Part of a small language model's weights.
Size: 12 layers, width 128.
Architecture: LayerNorm before each block, untied embeddings.
Each number is 128 + 32 x the weight over its row's rms, rounded and kept within 0 to 255. Layers, rows and columns count from 0. Numbers have three digits each. The size before them is the row's rms in percent of the matrix's.

# layer 3 MLP up, 512x128, rms 0.132, rows 45-99, columns 0-127
095:150130152150089070130130073112113209127126135107140077159160107142085169085162178120116165083137168121154159136086124173096118155090102103113172161166134172144192127150083158139128113154078148070077100132092116135175034119136089077140130074126066154063135135145105091108103118133148149068164176147121107088114150116159136117107118177118146160183086125130118126121131156121102113089176
085:156155131118153143076102164088104155198176119142164092149193193082174140130181115116116087141088195122129098075172147122148123130092123112135061143129107113121122165165132122109121126093142130071133190106100079077178147134133140147141101117120086178102122111136070118097118125111124127116116206099127166112157086111052143170122141104130127107128129109136086217128116154122111207154096
098:109088153133112138094178112135163074147053162169115065111179159131108100122070112155138083176131091158095100141124096102115128121132122180103160168127139118088120132176160110067158090104078135138152174148142141126126155097101143140125178127129099115161066145143146132171111142105082158162142099059108124092113152137145041156206130174180111085105091143143184175163141104098113131092166
094:193144121076142061178161115156149103137094234139130141109095104118131111118152157101092165119145178051108117137133112129093166141168120091110121139097111151117145092174126178098111126114162112070100103063125085163143125118072151103195110152169162099104118060105075129174129116157116098138124157103135129106140112180133191150093161128142166142197141175119099137148130117116114116119197
087:136105162145136117138085080094130116184161178100147118125170090067130199079102143169094097075127199131102155162159166082124131137164107099144198224092141104149147127127135173103126177116142085126158098168112108181111105120117122129164057128126137153133131126058132065122149170120031131103130156124125071147150106131129129145096140175142091132122146131147103113111114129119066147158130
106:146102052133153113144175136171103136133103113143149167078098180131205122100149146080159051086140105127092169107096111117119139164146121146183156131095099100132101103167130120143154126103082111148106108195135107140129087141138085154168170083197116151114138115161129126188112107058126114115182114124107117106133149160075155113098204132142074137152051143170108179117146092144114152082096
109:171068105136099171158162158091192116116092136100073139177123072170169113100106068145152107162107173116125121110150145108108098095153168124064119113139110114122129103134141108084180109063166094108093145152102124095169163118149129145108096106157069172109144170156078086132081071152139147166143053117118112140158160093155155142150179102179136139157101121145174180115138058130089124150169
092:112150142153135119107061087177119105141070159097110151177092140083096084137169148139157103141123131146134092124112121131157151148114136130141120166160216142191170157165072187087124113154103137076150140142118134202107115104118127103112124150061080111129109132110130038140138150161149153134112076068116076045075137126150170098101106148103132155155165145116096130148121151107073138192136
089:118120101099118178118137137156117067140091117133130093139102114120195126091102113075184117176189106126103139171120074154178176132153145151084133142137135111145116094092130112067103188109071092137155086097161114130154201177172111121094155147099145110121097150131158138207155153114138140035082134106121128132094154119092083186158081140115138172140177086095127125127177163163105143105092
102:165140130076105054110111094141080162119151171189137176095130121174139104188090117140124089113114115147146146161153137117094126133075117105162142108114115132181101122112220127127147110098141153114123126103177108120087144182151146133131097073163074143150145088092151152136136107113119087085074101116128107090119073150134025152151130162124189108125194157121182148135137172105074166107174
091:150110136052086160167129151145134130202099154129177103103147174178128142163147145134090120092170129141094142108102109120132153111189141163169130119102064139122121116112118108115090147067108149179148135097126129117133196111106129135133156109073192156076197176117100062136145100165111118124163072086122124144125195116135120159160189091157112104130076065114149167094119083087082157132148
098:098134135154163124114090132096150119167127107163129114124184144111161128172122110132123123082134162140101095144149135112117113141071066041122107133153156156222137170163109155112119120083118111061150149094102131184073197135163117163133156041111151125092150157126120031174096130107147102074110138102068122139116143090089133119088103131121140107144147170082181158132138164075121109108117
100:114113074099157128141116160101128099136154197143103081042107165096150127124150084133126127145178107128134119095134103111147186055146068111116080169122135156194106153116068173149126075067153171114123104144120143159082102124128104126136153100162184156124136136131086190191141093121118136086150126128210143128088157135109107094110111167192149141095166132130146119121101187142073110177127
103:201178156066073136098126168148167133119154136146147096107133128124085159132113168128140155119107146102119110076150150126132102141153081108128127131145175074082096182174067157088113165086151158118084144160128093125166129137161101138201158124106126108099129128058141135146095173115159110118122123151197105127084137082140213192163102142152126137159127171101115130103180101056124137083180
105:164171119069139085087112087125164130114108098110124127160175115141177114119207167153186142089153107079199107083149169129129081114075126101106113139160123121133122007127150079116089131168152143145087155146103120097169145184146142158110136104186105133131128101130111178127182125165128103107110077102125066130083098136091116135091163131146160132125062101118074137122160157154123165118116
098:159086096165137142096193067108148159122084109146143108094108170035156142122126132134168177119064115153089114176127120146158156109133098127189097127084095085105159109124184084136126116102158132149139127145173126138078109190135118144155155201149146111169125141130149145189165126088033136173156100096101131104056128137139107121099089164121159072115121186138140136125109089133112139088106
108:076166125117118120170122126138137138094057158164111158095137107175143148127110176173091097109177149178160085134084102141113199096052072074123124142166181134099153182170131150126066141131067105129162082120089115128107142151165120151110140110158126107156148157052154157139128108130139142128050169103080157121135131108194184145120137164118144117145127169102166178114141100092077118138104
090:123137135108151156155071157082132080129116193151116169168173149105202136182113141119155078139142148184132135101177075141098131135087121134144119143080121123132075199110148100141112113093081160140157075089120164116110147112147120124099106136120148192182115106085135100136094070187095130102149058051121145110074169115120101154130142177125164109117092162106131115144165089116065170108099
099:178098120075042084083151095144190209120132130153129146112165169126145135143130160098188093119103159120153077119106090152100131106078095149131189154146113180145148084133122080122107152127141082131127149127094123105160171131147164131104131175176104142079101082141083120109135185095136150124121066198142075126087111144199141177098159132129151097118135098142105163099121078105105167099149
102:173145113072109082109225137161191132117081102136110114102125089134136143123141093120146106187154120056073069146186116127141124144143158126175153154136136120115205099103132125040123124140143091089138105123058111147158155147135121130131150159141081089077152133038129140122140123146167163128075078101084099154115129117178162125169088155138111116193173091130139151125135114120115107133114
103:198168147105116091132076188121123137105115161136121094156094111124163136120126148120129122083150162115061081132120099151146122140084094128095162132148115187109153076167152116134177158111117104170042103095111101138152125167136100192188174156141072160126100129155174081142086041184149085128093142091087110120151150132162099158128122153122169106115104145159194138157104128112064109089143
099:111130136093160179101160144103110103161136103206183122138132197074119149148126143172171161125104143197159081137091120075170124091107159186097145140125087143121131102122074162145086117131140175114142102154170132109120144192141198140151160104141062082109143108159104156187099103073133109090132128061132120163125122088068166119134094142158111131121154122106142109074090098193141164120152
095:122132100096139150116131144117156059111190140125099086149093153132140102117072147079139217140143119101151101047171122149119170161119097107106075100127100193151133144169161139136098155118102145173164170115073110127118156156066137216098146094125126159135134081125126156148145174154149097055141048099135110143128071154126123108061118134128129075109128178099132113117154116105136155136176
104:185158139120128189085080160176148084095119134147102097183112079096089109158172056116133143108129139148134106083105139112186168187125146135124107111129103145091070129124162082134125174095105185124098126115150117094108169152107124119113180156125145084135154154119147105127177090175103140115160089079078142102078151100126085135172157159080214194158068174135090131106126149139127104110125
098:119131074124099122130131096082129156089156119177157109130094190202117143111124117095073155162148156171106144082089104178136161134165123146162145157148129204103161120122095134128094080105148105136148103174184096136151139158127114170116120083117068133090098086163117099127080035137179128120109061115117115129113150092175132169155207160134128163138101117112158175161089180074120143134136
092:125111103086114096131077116140131101129108178195128103179119148151101125118063150170173141092109150150096104104056123171118153126085132099157090143161101144130194073093111131099084119148130145123169114094178096141170114136159158161109105151164122165159135101141127139144118066181076063080174138124149161161086164124159163144160075154113191173135148064095149128118171092121076138161165
091:098182085126089152104106090096154082171064144149102130164101103168123156087095076108153162106183141107085096115120092080120195142109129140198132140107140159163130152183122131094095099145116188084087150169175088152118159123100194138097166084165146107133135133137136078185143163160108136101115114130101148080105119068136132109123158178144128132156173095136143153119121219137107182097111
098:183139107086077145098144107054125159130161157105142154120177107157071189155127072086119126186134184190128079183099155155155161117134110120087139143152109101144139088093127153150109152118140153147110152107184091144129158157096106144154097139189117196177143081130106078110085113080108155074112124119134082108092111133151120139121125150099166143132152170080094166140085168066063111122112
105:172073130178081186103046127195168110134146110105117094105177134092153120111134095112078108118104173126134147146130130098099139109144094147066142135126070040112120145127135128115200120113115154165118124114112162176108116148100146114163080103145164099092133176103121138094107184076065169097159189119155137133103121182147085133088172125119123152198119094159170167151132093139109158118153
092:117084118089105124151127066139077153143107143127163122078093110149152171127133096092206117113093116119159129145161144173114153163062125083152118120144151120191131175164178147093062192116077111103103160103153102109145101162144150144155150107146085115106145137157155120170188064077117046106098039125108184111135092132146072137119133142121141101099139160130084124103156105156101164113158
100:164096158169136131140142165096155082134108175140154069132113106134170077122158103115107098177135215112098120145124079090127139163152098136093101116098111127115120169133192111063121100153195139057078132151119147097075189101054097130188138119170080153126180178128144126110108130107160147140140099148140178139140102156151130145070187074144114144161087167155146138078101117101147116135141
094:201147123104083123171123164164147065077187128146092101108143113130124169165145160174068137132062137143138135179151130134156137137103126119052116179137120152131157126138116156079143121086120142130135139093181093165076130191065131081202109127146150126127087157096129064152124141139075093084137123108096167141115108152154085136161086134111165136104120126049109130120203134117085115163148
099:127109074148130197109123108155125124115083098151099137109149141133074223126112082116129088098081153118076143102085101074172196147153159117163175117110117149159175075120196155074059106158109132109159123165185077134107104101132131134145158095119132164160176183142125147091209132107124115101116102109104115130131103119129100145141147170154091131131163164114107144127183142119077184103097
097:106140174170105074177164138181075138179109177099112157071091142106144129160122094110151106100072117073121073139193065158108158113157099041087093119147116177112120133167165099165144083102124132106123182136133103141090149105096103174174120141154104173136119153108151099179141115148098136162171083197110103157102138146123125128105089125124133136104127131138183112135110161068164147074168
115:140128102122099078128129138054129099194079118161129108121102119086191135105161163156087073151179148099096104133163103139110155147110082102181152182124154175107206110092102165061103145139155083076113068143066138126146139154129132131122157165173117098090145148121098089100087126131154182123129103121167099126126172129079142143169161148168140198164098084127094153172145153119121113097089
094:191052142125150103095183120092139176143142182109140106072112145111136156183147138106093059182160155129120111209100133142137107173086150134095101154150140116147094160168113193130141148096103129136113107133107137177079151101102101137113167119187056119110181143072115107139133116083107147143116123069133091086089166161192124141103102132102122148095126078164128098194134126139138150178148
095:101123062120163146192137149122110088134147190180091072172151168091154156161107099155149146099144116152109153080115125130070175112131107109097120156148127141180184127131155172151109141070151133140168080078138099184117178127092119128156183106109138135181123129123128130115101074126085176080159066132135120107150190115142121120138066189143076130093117126080174083147093153178103151156117
100:156105122126162113095151115143160109165123138099183099189169150176154189109159084099139110115197132140080119123155107076103118129131104135151080122122165174175157147096126135116109144110103160038113079104149117194054114109109119138127116102137080078093134122075097082144132133137100121139071185106123127155117187074171165149158078170158185141140168095148140142177114130121111078153166
101:103084127096190146077194095085145102178109138161157151121180145100155135097135059176175161164202099136138081132104110078148149083151152137111151143093141143199105132108086155146064085141195148087165091186134128114081186136088105130141131143056113154176080126108137124167140170087132124133097127104149141140095133157095156083125069118166118126138123141108121088128121135117150173108135
100:177089056130125132135118067134068121170143175212108145100140104140165178129120170170066114130148128175083140141144145121055182142112158104177182136133124075117134085142140151082148140082104093165084106131116112143136072178132136102149153127160127090147094128069093136125120116154103097122163133107090058134177112115136096115136145131116191155150079085105146131147145159078136150191095
083:130138120088089160124089143065079097108152202130194077147125113123136144076080163134096093120105137132134120100091098165082128139033092151140101158087112090112133182154122137103151131127124114161107099184093045115124144173114050132126099114064094173141103120145094146165118141108158119152098162100139098115102148084156148162101095139085196170112128153114186174133158154096122116145140
103:108170127073162110167119131140182169185089117139118128103108134069115138123184113158150095087103116099128111172109156101153112089178131141156090127127141101141115129095092110131140093096132134123120198054085097114089126112154153135116094165094156119076164187152164120166110153105105157138128142123185187108122120123100171154170162055174068109078180130110109149021104170123146140102127
095:134145122098117114168097135122101119175146161158173088118092102185077105190125119100164153104073090161074135111137098156113116141156097105088158131113154102181130137145055160131108117093127141159051155110100071163134137170106093136174159171133165133116045106071113069123140092140146110083131089122151142183098161094133130170179063144103127152192127159118116135167161108140142177168147
094:123122108127169133147099134100104131206133153119156109069090105162111100168168124084143131060082117143052153123170084107107110095056104127135141131109165090169117126104144145167057102104129156087110104112135084111108045152199161104179171165152155172111104085089141105149149134148153087056123131140126138131126128163164134166135125126090175128175077156175088148119113128101133158178149
092:078084042161058104131148108106161173117094163162093138104139159148102119191064154132107067082156163165113145146155114169117163175064085118110191116147136099122121102153141093147121172085120148068172144134111080119142097115098114127121131076137133166121134133093092155119136103138046087082123171141139119147130153136137156165111136123062139123133089117086136114150180094177139170156178
090:111138070168115126175093087177094144232109109108116096081151122113124123090084131163150126071112110087044110116111076155156148165132132126104084154161158152204167139142146142056111147060105154045099166084134137181138079154124172129097148123141144127107106101125126152129143103151172140120071145144127154114095148047134110134125135123132161143122107148126181102106120097154140150094162
103:129155152115052180088124114166213133131105126105136138108132171125158137187134145057159094148112147118152098070204128163130112152098127130127124140072095157127110093086144154064137083122144139132103154107166071121113153099139167121162108134148095135100157132069091089110134146100127044106107074150129086147134122128144093206201129179141142168146164108106183154165128102117111166121105
097:114113101139150111111084103114155073095098186107098092111068129143078142203090114096146153111120154108142113122070126089102146129142070080104134098096082102093181089147099134139124078126120139089092096142136130128092132113134168138185221209163139082155121153102120210164140132103134131158158190149117159158184135161133112144131161140130113176151086113127183144182128169151106102152136
090:106087082116121098103117169092117123166144129107093108064078128113091187190098166192121105074143117135128082121117091219179140123136103139118128136145147096169111140138076182117150117103193121119144163099182173117089173164094150132161149156083111117124100126171089105123096137075186114129101089097176087127103121108145097161111081143100072108108138094090118147149164092092068108123156
097:126197069118068102124131091103069124161141107148143101137179171098118183150092169088123053091136133144133139130107129157086124195148099152123147141158124047088135134149121128127151169152109149142125146180073137100147049106138093140140097075101068114104142152097109100137127090158180121173119150128115072169130128144146121134163104085130092137166155064172148165186125089138103190122138
107:169191146150096129128135113102130099087150114105184103115097113147111079144090113086183178093079096108091116154136145133152090169151146105162146082121115091115101138094071141164117138108139156103107166138162124084077145171138077107102188147113140162144160091120123128171164173096117076200111149179064155095127094136081100108116104112197144099123163121157161207188108126117145183094123
101:119137061119094123091174136108173107122096141134112136134143107127129215146086058103080100123120091192141097113120113181067121118134090144152129097082163107153124150113136135130162170086158126178152085124172118104085190117136086169160169127118162179154099093147115099177091124189108157157159103044112121114128133136153101140134076103145126178054135166091118133144134179105078119141092
104:086099146078092159147102206121119086170182146153121129134149089156166106171128102144105089107139079188109149133162125122137199108115128111152109114156142131151091169150117093110086105120119156160192166122144144090091155105076149171166136128096097128169129081095159129181108145188139097123069099100110122129108109131151135129093073158142143139102163191041160084124156149133058185157105
099:108108143144110162150070145155117112121137169125142167115087133123112088122155106147143139120146143158187081139080139166113147145115139100086124123142156124160179151177161189139138142083129156130122105039136115117094147143102113126155175143104133179090103160140104163128163110076140032107086098109192175176163125064123092143087081115166211030132127126136124097117149077135140110113101
103:120126160130175136093136092123115160151129173160164113098101158144160175187134161101082121131082091082061142107128108110187208155104105137153126123121157112164166112093167117143110113099179125062111185160107072206117082094161118148164117088163038186127147162091100127175164096141090115147118177118136098123089159139079096170139138128119178105144155122147092129107152156120102116117114
# layer 3 MLP down (transposed), 512x128, rms 0.116, rows 45-98, columns 0-127
093:130103102155102120098182126148112083103163136133093137101138075083171092161075099123121114132126131112119085128121093155152149101193105162119081068034112123110099185149152131130144112103175142176167155114187152113055206160104156122156157166113182128176155140127186102146144137116126132153065100107147138130157118128115094112167105113151099081043180156144144126129138131171100091159111
091:131088187145133140150104089159145098101088085098137151136081073113114104160110044110125098114149103121112171114128126162131146128114132190113143137191147084164115093084128083143173156129048151169120115118159178151065112099176147177084153176125176153123085157083194109115122179113160165132119102195131079095133119085169126143104126135166157155127112131120143064141089127144147095109183
105:188122086204114062128134112081101133112144126157116094135115161159137121081104154086149194126149144127154188086095148166100136162133082157110101106073062108128073129140156125198159072144158140184156141112163121069131107160118143186098154120086117168176145121105165112130090151120115095104147140141145153126164102151142169146087135059100154082092123110170129088141080094134135165156188
097:069172113177157083079122162129111103064194110168181139199119127156178129067121109092105134114166120154143149134149149117117100147142133097129092126134114163102088061144159073164180152127133115151167114062170140135160111124136087107085096115119161174147092150144179141107135142152124142165157107155144155150163104121071160030108092155158142119101169141185127089161082118103139131084152
094:156128212135128133069130163134171086036148133132157096105135141141143126209141114115122112096118153169146078117115176125119129110116113130055124125165045131091085140135092087176131129098090122132150156133198088062160166178124132149108115127142158123176131107166109128187099103104164130190172123133113134151175141088080094068166118111112148134095131125144109121186144158115084084134129
104:139138201114103111115089125069171129098151151093112074171159110146060109162076118138091191161129170130175078127145185134128079116124148092090115135164115141136125143076125094129105111142180117106180147089151146102121169116092181126112092148087137112128105157138150142089120135187112126154096157122150134143162099117173096139177049113100211093132196121088181106133098164089147113145173
108:124163151090150145120121107128110153112168129154202067109118160125075153139158177114151125080152114115132149128150114147115090110096055141141161137115080155121104156128088148184098160177149119133185094170186136107069144176109105124197134129096137088088085069124161188174137160075131118127171217161123114149138105168092063125130067117096132111109109145126096105134122180100143121085102
088:121096145122129116134112143158128144095184112100155122100108096117159159135090135130146138145121106103126159152091209130119099130162108133120114074113079135067118097087153134214146098111138166148153089128135171048123177128103122142111092121158167117136125137110115173125136142109177125144129152169153164197165151154106169015130123042112086099040086122142152130073150137160165164115126
094:147083139130166108084138147097124183109145171159135143117148079141121130147135089135099134066149111145180201160130168143103087109122111125130179121188107110133100113175154104158175114140138168120113111152185132129144086103113146058144142048166097184126105088112135062058154116154149138173107200130135117100136101143165163109089103151140120075130117134198132116158082146121072049123142
098:085081096154140154099175200143158125149138109101136078132087162037087145075140103090137146121154129143083118095096173146144102149158162171094138149154044064094129098144102143147096136124137120152133141133113150112162150111107135134115139179045204171162113143140133136107092108135166157142149160118116182168155141110141213110109153132136076072112066126120100110172082125124148156136148
098:124086133138203095081156157111108156072181106147138134118127094139129092113110133114187118156132143095185102146123190071107078133133138092106105152133136124117158159124105103162132080196149136123162119148181141116131032147103056079149111130112037135156032113124140180130087173109102131088141178142141165147135097153129122144085135151111117146168169127124131103135172175157158111139120
093:076147160129130103189127164122143142187148147163100146137159106112117141089134109091125120186114146122130150112098155128137125112154149121100169084129076018122109118145106131139096127078080182115175175115207155057127129131102116090113158184127149172081093209122142137164110140077118198135153068134078118115123115099120151094135147103100147122123120101117054132167104147192105137145133
101:174122142110112155098135144131106176106079143116150126192199106148109145166112142107105125122137190118156077109191110114093149106102147075116136128174112108094158107137139126107147152168134025138195158123114137119186122113106088114150160175110116154166077115153189061097127105109082124163133102140102096159164158119191102081161084154077136111170080123077146167146158136068102127132135
103:156078118138077139110122180161143093116137108143143105118129157086130104100168131131103122127133125133175128132117182145141109098121088172099084168124095145136123136089193166170169115157144151145166117084158193074097139147096138068083172181167145090114121180144104117158118123083058121140175093151155141136135085160180099078131102151069050132122113083055206098124144150108120103101155
106:112101078166087175161125188110095141108172138121151130125092124095080169162107125133111111173096206153073089185096126135120193171164128174169126078117124152111145184121092194116167097090140138104134105104119119137076093038122106089180132134094143121156141152109133072128063093076142168087140145148135165090164115077172163131187106115113093117151158143134155109150118125120129107116140
097:069182149133120117144110166100125092122176135145086134157178114202085110120090136127087099137157118114151156095101126160127064156121158121099134142150107126152091119151122130122127105155130098115143134115106158089127157094117164136087135046113141110062135098128091133060108101142216093097063119191197154139193140145110131124143191123113031143158101122127183135152116164158157166133145
109:202086125135150143151189141159176128176152176181110058096119139161129141086175119044193145144108174126151133101162159130085135072172052105148121147109119110106153085091136108208139094139128121148140177135123158071149087130099076109134156116157098144151133120155150138052088120138119090115117114178140123193152191113156145099129134083115125081134112128129109099125118142136133095089133
094:162062117115146118111161074117122170121200120139133141068053147092068148092116107105100181141159119077178122135094129167155103162140137098103136119153115120134189067129075110123135099113123138154125135149168059102159124128112128119116135098132097148126124179107101191166129152087155111120195184215132113180209122082149153120143142115108095101109166117157154142108087108136126073121168
104:117103137135112145129104140163142181117139076105188146148089096100079147122159131155117183102152123133155132141090140140191117152187142089101123081162158076136085168178120181163114084130112159087081105064138147087072149167171062105132102094080146129180174180124117110113102061156080146083134168075197155064160129140106144108153078131127138143148132153153160127115108126114138089122113
108:101165140190090150125049118102159158057130109104107112123090101155093106084155163187091170108146103141155148054089127137108081116122156156142141092099132177115115140115100143150174141172124104146088155139114112094087128094122103151138070132153175115190162108185187173081075133141135113125142183136101160105188118132148106123144141129102089169083072124210149114143104137092164165131122
101:081055096164080137110171151125102144153093080092122173164123126104063108119143123151148042124142098144156134145109140162154090102103173182178136096114152106154121117078181143163057063147172156166159111138143111088127106100141148114068081128160147130108146095090079215136152130060112163145149182111125123160127158119137147141155101127114128178103132115112097163156184105137095160120123
104:130086120207096090192118137167129139112156098116097158119112062194105112115076134108096106096129117052071143120115118169100145173103139102184158115169107130137108143126170057146135143122115111126115164056116137123134123070095175119099123076117183109118120129094188133105144134112177161101113083173141163116159094119237142131126158159126140167135064135135163118146175116123128129107098
091:125131151132128083121102140129133202121056092116159156126155180095096141140165093176127057125123105133092130199143147132107109109157157153160191186119141133121119086123097101108154082133124100073126058131173159104128073126195137087132074167152116101148091199138109071102086083096096186152133191135101147154120181110108155085167143154102139150166132112160113126142107151114104129103084
102:111117086120097089178155082044136169152165117066199119085125178172144162167114157112135127156111133097093110206144088189112094119119098150138135181158113110162163144121084187151110129134160166110158129195101147150148083106114117119150087117111105136109127089100062145104124128066122051122134174155165115152215134128143150121117076121129103105089156123117122117121147138111125161168164
099:160078179104170081087164105161099108184123091091122161149145138082119126139121154149165098111124094086164112144160145133144078108114134143099151126113047099170133137122158098184116103146138166113166166080115194108095106106159147118108105165115166150136142161071115156160193189076068157051162203098157126144166144150133129104165083100149104111107151118104068123123152096149101112163130
090:095211112163092109136106122117133147109168109165148183116163197102129107066176102097136084083158138110143196132115178092185108132131043142111166109156104131166148152150133175140139103119133126129089055123163178100094141182128173116103129140107111101104122098114089130114100129098159145128097125162088162058216100149139135079125093121184097093137101128120118173145135161112134152083127
092:136109102141103142171176141127114155148123127130115122086095165113132172142131119100090088115073094117137148191139181117073162165091160111123118064186182100133122109136150142130156107119131166160138089098136153153130091139133100093132076153065097171053151131109079125089162100117191174107205080143163158090149113192090190109092150123092096131110104182158121177142146075091132138126098
099:103103136148198125156158129153131106129160111105160061128078151130167091157161084102106123169144062100132171139159176115114075146100116123152146118143079097128113133200179077157108084090141155099142160121074173148059116069076138082120089112053151146164126124163139182119166092154148089128126144137068124124149136171141183097104094125159092132132122104170095159151157108181130138173142
103:119193162092167082150201121081144154104116131132148154121116117145126127131114199129172151144109158142135102157096176160148113162128179126174102132122099160142118084121112141174101117116137108061145138131136104080117123135123112142112195157122124164159115076152131129140087067153167071185085058153096104153212145081104145128158055115144131069077103142094133076109107185103142101099114
091:077124133125092108127149160092156130110132111101120127125125128126121093137038200143127118124114134190081107148107132187110090147119118202081116073160142106102156076142151058170176090161156110140113119119123159058180154117121135111128070095119123102107140123134131151105182154183126166159094190137150187106150153125144161067155171137070096120140145137119153152175110123104165100061077
105:130184149103140147122176088115119165111110050116130116116159142096116168121091134160150166124110055154182118139103191178156078079102096110148119145135106128094137101126127128168171130105063120203145107108121120141138122137201130189084159149092177118114074109103093199147116092137058090115138129109132109091120173144119129146185049161104099132129140167164130144174160118144127167098099
102:133110166231145089079160125120133138146143147132077116113119134113160104113132154150130122078163128129165103062154181148122088172149153155132159166142061116115109112109139110202138135095149101158128121070138144108124120063058126156098142139112157106171103106143153145090098140131129126158218105172120062175139113128119171145116180131187122121112117096138117092179081106100120051140185
102:147114140127126119170159111066141164112176138064140137119079128142122120182143187129121109171156084121130110164113128112093074131072136159134155152170119125133096136078146082228167156147140131162117110077113124154139123101103140138178077146112083165130152037123113110146095112159121160142140119141127134141106092196147143035150091154092145168105101143129129161194090112152071067107116
096:153100117076136207104106164108159095085168070157129071183168060127121109127176116117105169163175119159138155118107195135164078162131128128149142137180109101124148120091114172129107095153166204159109101077189152103145170109103148089116141100089117079085148099169124161070116121180093121099136159098146193112142110130142106088160165146106110122163126102086118121133155125170107096130077
099:119106109190157164101138139133116108060180106187147099123119079145107155096115092139120130109095115155154133140130192061041112136142114138103129046104187087094121125138114128216123119136160134187106114126145176070122160075092102151106174165124118147152141125112168128096146169136105068141175116177105119124158101133123159067137064124131162105144158149186080153151154155110128129129095
098:100154128114125175158096150152124123138130117133111119170159105105092100114127091114178153037127096151135141059144115139149092093188110087125155121106109107114176071134186115146134131120190113122096115111122119062146106116126119150148083151089183143212133123164167121103119107123148096114137173204145130134172125173143121025188121124166090088146137163101087202132144147138090142117092
098:178132172114089159091153128127112161133098134110174157094126081120127136111117145098062052124121144158213107129179124211131097099137063156124094174181146144102120118127121081151134107153102099121102137185105240138137122109121102117107081155116149127125125140143123111142154107163139079183143137123122107098096086144124102107121163107112119152140133128132142211123204098084122106138047
097:117129092122150151145096170088124168106139085143113136105080178099093167118092200142079110173119160092172090133107159125148122153173093122169141129123076146137092086095149104200127136153139081154140197087129069099131141096132099149089143099114145180171132158165176200092138131152127125107138088132112143113127040130195135103097154094089056125143162133103114135135121095133135176179171
097:155188104129047138168093135145134143099106112138124112165090113133086163160099130112080108112078178138090158127129128202092125181046125135143074170127156135059164123197212081125123152127074081140114172111124140103185090126145129140094124131143146103115144123164117122115135065150143146120158143106146112096138175142169096136124193159098114126125116144155137206150130100121054113106125
101:095106162138138137137196126165166045075117117190069133145124136130157114138121118065092122133151114155164153087143133110157097120100144185064115097131120120126087099148123131163123118087171156120127164113170145067072180074124137136171080134076186127128108113115149067117100144186124165143191103117176215137104130145145114124178092139117075117129154114099102129131147096171172087105136
086:094083096165084158093161132161118146197163178155084167140078157176110128102215082091156162162164164096089118149110114176177160116124165124135167078099115134135127099102114205109098076134150156133132158105150116093128116098133171158098145161152158136085155188104157103078119094156114179087128088094088157135143123146111147111142106102146086133139109107096096116106113074198091088148133
099:113071123182113170091148076136089089095210129172154088108150130175106109159101125113162150145135167120144149132150093134097151124075168157114159146127143070105153113179144110175111157170104121138164094177091165135182111154128112102183159108144085144154093109096120104080142083125132122116108094140068089184195133134109149057124085158123189121120071133154147082205128144144108156135119
092:171068154118099115092148135140116153106166113118128133059107125125151092096109128150088110155092142100128110095147157137142091143122157123181091120117109141087105113052197092162098081192139149136186104123163151076175157080113130111119109124129152110156113104114160135175167158129106140113179120104185163186137117168189155106165185140107094084116156061072166103103159072113161092172166
098:145148105120062098091150156195126068112149092154120138108228139103162121109100131125105132168125130149174112123095170185120120159151102107097075128136081107098147166157145109127139176110099120197132137179130160095158160119011110129110125095104079094159137119094181135194143127093116154177134102188124142139132181127118125137164123102148115148123143077075144099153175104137120121074143
097:171146155161166198121185127117117047144143094138137137124115156140123108088180124105154176086080063112131164067069188094120052078105099132098091101126111144073125118136153119145105073121114158195095144086119121124149160145180110160152127169084140136093127147166162134142114120096140157181089050116120155157101157120132079090147124149181150119104165159154164134096128152088149124118108
093:071125145146170097059148170134122112044137109162144161200112107135135104110089096120127130132085114130143166148120182121175080065127159143160161061114096119076111158108133101183091115160102171176162148160134174073101164135141145128089147146106143117174156118087176095140180125139124127150109115120132077139149115181133160049090075166140102132138134107112093071173122179146112110167129
106:098103078094125142148132137096082093154136127133140207073125129138141125117169123175079118142138092156160161128139155134147114105133125148106136097169081098123123091140120111228139081170188189169074148145097178135144086116110121137169106138152154081129086119111167066145179143145106158148187153081108152136131093192130176043116140153104075126101127125129093067138126134145121061108133
102:129157132085075120165183144092122137159158025131132111151187144175168100063153140149117131186135115174123176177152133149186100097095153148158131135160148126151081164114165115147154159152118135201122140122094081126166147121114097143135061036096112126141141079115133090097087105151134104087127050147130119151068142118126155141127081087148136121108142105100114152110132069129163162108113
099:151129144107146103127143120158092147098146110096155152174133103161123096120198100088117142056116103142066157137158148113092112144099160144109147088111076140148120162093213100161112136195113213113111123110084121138161135071109127120117117106124149164181176093079123133178135096123144168123104134157114114111160110096152128079113083061108176130162112142158095114154056124121219147092178
097:124073174122093145120136157127186095112141115108090171084112082170074078099145088159123207127119126084118110099171102143181153102126125106157098121109111151171117107115154151145137092085123122123119115063198107138091212140098123122164120182138170154164075065108140183118156185105130093067103132147131157111142170097129131132129137140133203138109095180119144121082139171154117064127113
099:082068134120131093139143125125143123135088130140070135138171135130147168133161137155084090180167147142145168101099096108135148093109110133088114168172117158129152117171195116126130132160106116182142070136088132149181126075123191155158076100109136071127075141104161138089096074151169185047130113088176107161136160128158154167130164114092119162110076128104126034113131122162116086182123
095:187098176173149137169149068109114079165194121109133161108076173162133127115126174116136133114121119108137152115095150125142110107122099115121140171134091115117076085118135090154075117079161155080108144144117169199111142088094155102147122077126120148085111114079109178147165053145128155087124098187118121195153136137093119088110183094110151121172107112174134175169164091146197094110178
100:173182132149186075098143083134158150118122115102132114142119092060048174147168158115118175122104146113136080153123158143149084194157078102119138134173113113159150101165120118166151134117165099096069126128133122165168136148099146076090156150138147135096111124156080133074158088151139146158162158145132115155158114111082109091111165084106114083164087140217109155130102076107158089104205
098:169119115081119131121115151066166170101108075145137091143137161144111148081100183138117131130136107176079158130166102142111068102101079161140100139130139130101075092105124132133133095135181082117149138205103179058165094111156129165103055132127124110129181134142070103105134163133141163129136139126082138102074156172211170105121142169081098196135184138108126114159134133109160195136125